config = dict(
    n_layer=14,
    d_model=128,
    norm_eps=1e-05,
    tie_embeddings=True,
    init_std_qkv=0.0591,
    init_std_down=0.0296,
    optimizer='adam_variant',
    schedule='wsd',
    decay_shape='cos',
    batch_tokens=[8192, 16384],
    dataset='wikipedia_en',
)
Each number is 50 + 12 x the weight over its row's rms, rounded and kept within 0 to 99. Layers, rows and columns count from 0. The size before them is the row's rms in percent of the matrix's.

# layer 10 MLP up, 512x128, rms 0.168, rows 435-443, columns 0-127
101:47 50 62 60 57 67 39 58 28 43 36 60 33 55 60 40 60 56 30 52 32 64 56 50 44 59 58 45 56 67 63 69 52 35 47 53 52 43 53 70 39 28 49 57 43 49 39 41 42 52 29 49 22 60 68 47 40 54 50 56 44 56 70 61 51 53 48 45 19 63 46 61 46 41 44 56 73 61 62 44 66 48 60 35 77 12 46 49 56 49 39 40 43 42 60 53 70 28 56 53 39 67 50 53 62 52 59 55 13 43 61 43 48 53 46 47 31 55 57 39 52 52 33 65 58 43 50 41
092:48 58 37 46 68 44 42 48 38 56 29 49 52 48 64 56 39 73 55 44 73 74 29 40 50 35 68 39 47 74 47 38 59 43 63 70 60 63 50 45 43 76 32 34 49 54 37 32 67 36 63 49 39 76 73 42 58 63 56 48 47 39 46 40 47 50 54 58 69 51 39 52 70 46 53 71 43 54 52 70 54 52 36 33 40 63 37 29 42 48 36 42 49 49 70 40 62 34 70 48 57 35 54 53 22 53 59 46 48 61 50 61 44 50 57 58 69 41 49 44 38 41 35 58 56 48 40 49
081:37 51 59 47 47 41 26 44 51 48 55 62 56 48 68 46 57 52 39 56 37 41 54 62 38 44 30 54 61 61 47 40 36 40 53 53 26 47 50 61 73 36 50 47 38 63 49 44 50 50 52 66 38 64 46 40 65 73 57 55 51 60 54 63 53 43 61 71 77 52 25 53 39 78 23 42 29 41 62 55 56 32 29 57 48 26 56 45 65 59 62 54 38 28 46 63 39 62 37 41 51 72 61 59 54 54 47 42 33 70 23 38 58 55 44 40 56 64 57 62 64 47 43 43 49 46 70 54
113:35 29 47 53 41 54 71 55 51 35 39 39 46 59 63 46 69 42 38 25 48 45 55 35 53 32 60 46 55 45 35 63 56 47 50 29 18 32 58 36 23 63 74 40 41 40 47 61 41 52 66 35 48 38 42 53 42 53 51 52 52 44 63 31 65 63 52 41 79 53 68 44 43 45 37 27 56 59 42 32 62 53 61 43 49 41 61 44 58 49 50 54 52 66 42 54 47 53 71 38 45 68 40 42 55 54 64 27 27 52 57 51 47 47 50 36 67 55 31 67 65 66 33 42 35 36 46 54
097:74 35 56 60 64 60 48 39 56 53 22 62 74 47 51 63 69 56 62 64 67 29 42 36 38 61 59 42 52 57 59 51 88 45 48 40 58 55 53 56 54 61 62 23 37 65 56 51 50 31 47 39 46 43 62 39 63 49 41 45 40 55 61 50 40 54 62 62 58 55 41 44 44 48 43 31 50 47 51 59 61 52 42 38 55 47 57 49 43 66 52 55 60 68 48 39 44 49 56 33 30 81 25 44 48 46 32 37 47 43 51 49 41 44 59 55 69 49 16 43 53 56 46 76 48 72 57 43
089:39 63 63 57 51 34 53 51 65 83 29 29 55 24 40 43 44 39 49 49 47 68 50 33 66 64 50 55 37 56 52 67 47 62 33 32 55 44 79 57 43 53 37 48 43 29 50 46 53 37 59 50 35 54 51 52 38 35 32 41 63 74 37 23 49 57 46 40 50 61 67 60 33 57 61 39 59 49 51 21 53 42 36 45 53 60 36 36 49 38 35 45 40 56 60 66 50 48 64 46 39 58 36 57 66 69 42 45 61 49 44 43 69 53 39 44 52 39 50 49 34 71 70 61 46 52 59 46
108:56 47 41 63 50 44 41 46 82 61 58 67 52 53 38 57 36 55 45 49 52 35 47 55 50 45 54 40 31 53 45 44 53 69 72 55 61 74 47 45 48 49 71 68 67 53 37 42 44 61 71 63 34 60 51 37 26 46 57 43 45 44 39 65 42 38 53 79 51 55 45 45 63 61 50 76 69 51 58 59 34 30 37 53 57 53 43 55 35 42 65 57 56 44 43 67 39 56 43 50 58 55 43 37 46 36 69 33 48 70 37 49 70 33 29 60 33 66 54 51 60 42 32 49 50 70 54 23
097:64 51 58 51 64 60 48 40 56 32 61 63 66 39 33 46 33 52 61 40 50 55 44 40 50 38 42 50 52 72 64 51 59 35 62 41 64 34 46 70 57 58 45 65 60 36 35 43 56 38 34 44 41 80 51 53 47 52 55 55 58 27 55 23 57 50 56 77 56 46 53 35 56 47 66 45 32 73 43 56 51 39 25 63 29 55 43 39 40 47 57 27 56 35 73 73 46 51 31 54 57 62 58 49 52 58 31 54 53 68 41 60 31 47 39 44 67 83 54 51 48 52 43 43 57 52 48 41
092:49 49 74 48 56 71 43 39 56 51 46 55 50 52 41 39 56 53 55 56 56 58 46 40 50 61 34 42 28 48 24 62 62 64 56 56 67 58 63 39 38 76 64 74 35 51 57 39 39 72 49 50 35 73 47 47 54 62 56 72 62 54 54 40 41 53 61 70 64 54 80 59 53 48 67 49 38 56 51 69 60 42 36 56 56 65 52 50 52 50 46 55 35 35 54 51 52 70 68 31 65 44 58 41 51 38 78 67 63 47 41 44 63 56 54 71 52 57 59 74 48 34 45 27 40 59 53 31
# layer 10 MLP down (transposed), 512x128, rms 0.159, rows 435-443, columns 0-127
103:41 60 41 32 39 34 50 56 29 41 52 62 47 61 34 30 52 23 33 52 45 26 62 79 77 52 42 58 39 67 61 53 41 49 53 45 47 48 74 56 55 47 39 38 51 35 45 43 58 74 47 48 43 48 45 25 60 51 43 53 63 42 38 46 55 52 47 44 43 41 59 30 59 53 50 68 41 29 37 38 42 43 54 38 48 37 41 56 80 73 43 25 29 49 46 49 39 29 67 53 47 57 58 37 66 40 57 61 59 56 46 36 48 70 40 41 50 58 60 54 52 59 68 61 65 48 47 37
092:85 62 52 63 37 74 46 48 36 65 50 53 69 69 43 38 31 40 35 38 49 49 53 34 40 50 49 48 59 60 57 52 42 48 66 23 47 53 52 52 56 38 57 49 45 70 50 45 36 57 41 35 51 46 49 65 68 56 50 73 63 42 42 41 59 37 39 50 84 51 26 55 41 30 56 49 46 52 64 63 65 51 40 49 71 63 60 64 51 42 50 28 59 49 53 43 47 69 62 40 29 44 44 48 52 57 47 44 33 45 20 56 45 51 57 44 44 52 49 59 33 62 70 32 67 42 54 64
075:52 36 50 50 60 34 64 59 51 50 38 59 55 39 44 71 53 80 52 57 72 41 42 75 54 64 55 34 55 46 49 74 48 57 29 67 36 56 55 45 33 46 44 44 58 49 73 32 52 47 45 65 66 50 63 57 43 31 40 28 64 54 47 44 34 66 32 64 34 58 61 41 73 26 65 51 67 33 37 45 61 46 47 44 43 47 47 41 31 49 53 49 68 38 37 61 63 41 36 62 44 38 55 44 53 48 31 60 50 45 52 63 35 40 42 53 41 38 47 57 49 52 63 46 18 57 32 40
105:74 51 35 45 73 36 49 31 53 50 40 55 67 46 45 62 48 38 59 51 67 39 38 39 41 42 34 50 38 47 44 59 45 55 41 41 57 19 49 44 55 52 50 52 40 54 64 34 37 44 30 65 38 49 46 29 49 45 41 53 60 47 43 54 38 41 58 64 66 45 55 59 59 49 59 53 66 55 50 41 46 55 63 57 32 54 57 47 38 30 23 53 60 52 65 58 42 58 37 36 17 54 64 35 51 51 59 22 53 50 56 39 31 35 48 75 53 60 57 50 64 84 38 56 50 80 46 48
099:55 49 57 54 38 74 55 56 56 52 47 49 26 73 53 42 64 60 64 41 47 33 63 43 42 60 58 69 47 55 50 50 50 52 66 63 46 65 56 63 39 47 46 39 62 55 53 46 54 39 40 33 31 65 28 49 26 68 65 52 40 52 42 29 63 49 34 55 43 71 39 23 64 64 47 37 29 60 35 48 34 66 26 55 46 59 44 37 43 43 57 30 59 44 52 53 58 68 66 41 39 69 50 71 42 44 58 53 39 52 55 38 56 66 36 54 39 38 42 29 47 46 68 56 23 59 42 38
091:63 47 70 65 57 40 57 54 30 58 54 44 62 51 36 62 44 55 49 50 64 38 50 44 57 51 64 45 51 41 41 41 28 61 72 49 58 51 42 48 53 55 29 46 45 38 49 00 63 51 39 44 52 64 42 65 47 29 39 47 54 42 55 37 54 42 38 56 56 58 28 43 39 45 67 60 32 50 53 50 51 70 44 44 40 34 46 43 42 61 49 45 54 53 53 46 44 57 47 54 43 52 47 53 41 55 35 28 59 58 38 51 47 55 42 48 52 58 52 37 45 50 64 42 64 31 50 45
108:33 53 42 59 42 42 59 53 48 38 35 50 30 38 55 43 42 44 60 52 33 44 58 49 48 43 44 51 40 57 64 59 29 59 38 47 42 35 45 49 42 74 55 57 62 58 42 45 33 70 50 58 49 37 42 34 64 67 48 30 31 50 48 33 51 48 18 48 72 39 76 40 52 56 57 51 42 58 61 37 58 44 44 40 53 68 54 47 52 59 64 45 50 27 72 60 74 54 71 54 62 61 80 40 50 33 27 56 62 54 57 38 60 46 50 55 72 50 51 42 30 52 53 66 35 23 45 58
096:47 58 67 33 30 80 49 42 73 64 50 49 58 60 65 56 51 54 57 54 55 67 56 48 62 22 61 58 49 35 48 63 47 61 52 65 48 63 49 67 70 40 36 48 53 54 41 50 77 59 84 47 44 49 45 60 59 51 49 59 43 58 28 58 53 50 58 40 66 49 65 63 50 40 53 51 42 49 55 62 46 50 47 44 30 42 72 43 55 47 68 52 55 74 59 58 53 64 30 57 60 55 47 53 50 54 43 64 56 45 63 43 33 60 69 11 50 38 60 69 30 23 53 50 51 49 49 41
094:48 23 22 55 41 40 65 70 53 56 53 61 43 26 28 53 41 56 56 39 50 60 59 57 66 36 60 48 40 73 60 63 50 43 52 55 47 43 62 58 62 57 50 43 53 38 41 83 35 48 37 68 39 48 39 49 38 29 62 50 46 47 34 54 52 49 50 59 72 53 45 38 64 52 32 36 76 48 39 60 58 57 41 37 50 24 48 44 42 43 55 59 51 49 63 38 51 45 45 43 53 44 62 53 38 41 38 68 38 45 66 55 70 33 59 37 76 60 46 41 63 40 51 47 41 82 34 58
# layer 10 MLP gate, 512x128, rms 0.163, rows 436-443, columns 0-127
094:55 54 47 62 52 59 42 58 26 38 47 33 55 66 50 54 57 62 52 42 61 46 43 51 49 73 50 41 61 52 67 48 66 43 41 60 64 39 63 52 54 62 41 35 41 57 29 63 46 32 58 31 52 70 61 52 59 58 32 51 69 52 26 46 49 38 58 69 64 30 39 34 59 46 29 67 35 52 41 54 61 29 13 53 60 66 51 65 32 69 41 46 61 31 44 34 52 45 57 44 35 55 59 49 51 31 34 57 60 42 53 39 44 42 71 49 65 56 56 38 47 53 53 65 33 37 43 32
074:55 56 51 63 45 50 42 66 35 40 48 45 46 53 59 47 40 65 56 37 31 62 31 52 46 49 52 51 63 52 76 54 53 65 38 57 58 30 28 67 66 62 57 74 51 60 48 28 46 47 49 35 60 50 52 57 56 55 67 45 53 59 40 57 59 51 57 37 54 33 52 40 62 63 20 67 46 46 40 70 62 79 37 39 49 43 55 40 47 52 50 60 39 32 37 43 37 38 59 42 46 65 42 50 45 53 52 79 56 40 61 52 73 53 59 74 81 53 39 56 45 43 36 75 46 75 42 39
113:42 41 33 57 49 61 46 42 58 67 42 50 59 40 55 70 65 30 55 39 55 53 42 46 36 43 33 46 47 45 37 68 61 59 64 38 36 52 83 54 45 65 51 52 71 23 49 73 59 56 72 75 60 54 73 36 30 40 56 56 66 41 59 43 56 57 57 35 48 67 59 29 47 56 44 59 57 51 46 39 75 49 60 43 48 65 66 62 53 46 46 47 53 52 67 29 55 40 62 60 36 42 52 43 51 59 41 50 25 57 48 33 51 50 39 66 65 58 40 64 72 71 51 50 57 47 33 58
098:55 41 44 48 54 43 46 53 55 59 36 37 50 43 31 28 28 25 60 39 50 48 60 42 51 73 45 52 38 40 28 58 66 18 66 45 38 45 39 44 26 57 51 47 42 51 45 58 36 53 51 48 48 79 60 57 44 59 47 50 63 42 67 63 62 47 47 61 54 56 64 62 40 65 54 63 41 56 63 52 58 80 25 45 50 52 69 65 48 59 57 21 38 40 57 47 59 40 70 58 54 26 37 61 54 42 41 49 51 47 38 51 60 57 62 50 45 65 52 45 73 29 50 69 61 43 71 56
091:37 46 45 43 52 48 55 49 45 57 38 48 44 36 41 52 63 27 44 55 51 47 44 49 60 35 54 55 38 62 54 67 52 52 50 20 43 60 55 46 39 56 56 47 52 38 63 41 50 59 53 51 66 49 56 54 19 41 54 36 44 69 43 46 33 29 53 30 37 52 56 54 45 52 60 55 70 46 37 31 46 22 68 55 33 61 47 30 36 44 53 16 40 61 68 56 52 35 49 49 43 38 54 31 42 64 68 40 80 42 65 45 42 63 34 61 34 35 50 34 51 59 69 55 37 45 74 31
107:52 39 46 20 69 56 54 54 36 42 59 47 43 65 46 60 58 52 48 33 59 56 62 56 36 62 42 52 78 53 58 58 45 44 49 77 41 53 58 39 43 49 54 42 29 44 35 62 63 51 54 54 58 42 58 48 33 22 46 44 36 41 47 41 74 73 37 36 46 45 27 41 36 42 60 32 48 51 58 48 61 68 37 52 25 47 49 48 48 79 36 14 32 40 51 53 56 52 49 50 41 34 52 38 41 44 48 62 53 57 46 42 75 54 52 60 67 47 42 53 49 36 57 30 41 57 42 73
093:41 48 50 51 61 33 51 44 37 47 34 44 56 56 44 62 64 61 58 49 50 48 47 62 49 80 61 38 35 65 47 39 53 42 51 47 41 59 66 37 49 30 57 42 52 37 65 53 55 66 65 57 43 37 75 63 42 79 58 41 50 80 29 66 40 37 26 52 36 46 45 52 45 64 49 57 49 37 67 71 70 50 43 34 59 52 35 50 34 42 30 43 57 47 39 45 50 52 49 49 28 48 33 49 37 57 56 36 54 43 29 34 31 43 51 46 42 78 63 55 67 41 51 59 32 38 48 72
097:55 49 51 59 56 36 50 45 63 41 32 48 51 58 79 33 44 40 52 59 41 71 23 61 36 61 48 60 68 53 40 41 51 33 36 61 45 58 26 42 51 32 60 48 68 37 66 65 47 40 60 34 35 42 68 42 37 55 53 43 38 29 56 56 53 59 33 62 54 45 59 42 50 56 54 68 57 46 49 23 34 53 63 45 72 49 33 60 38 43 55 54 48 49 57 31 56 39 37 41 43 64 49 39 64 59 56 43 62 42 39 37 36 51 73 51 43 70 47 53 54 48 67 70 71 31 42 79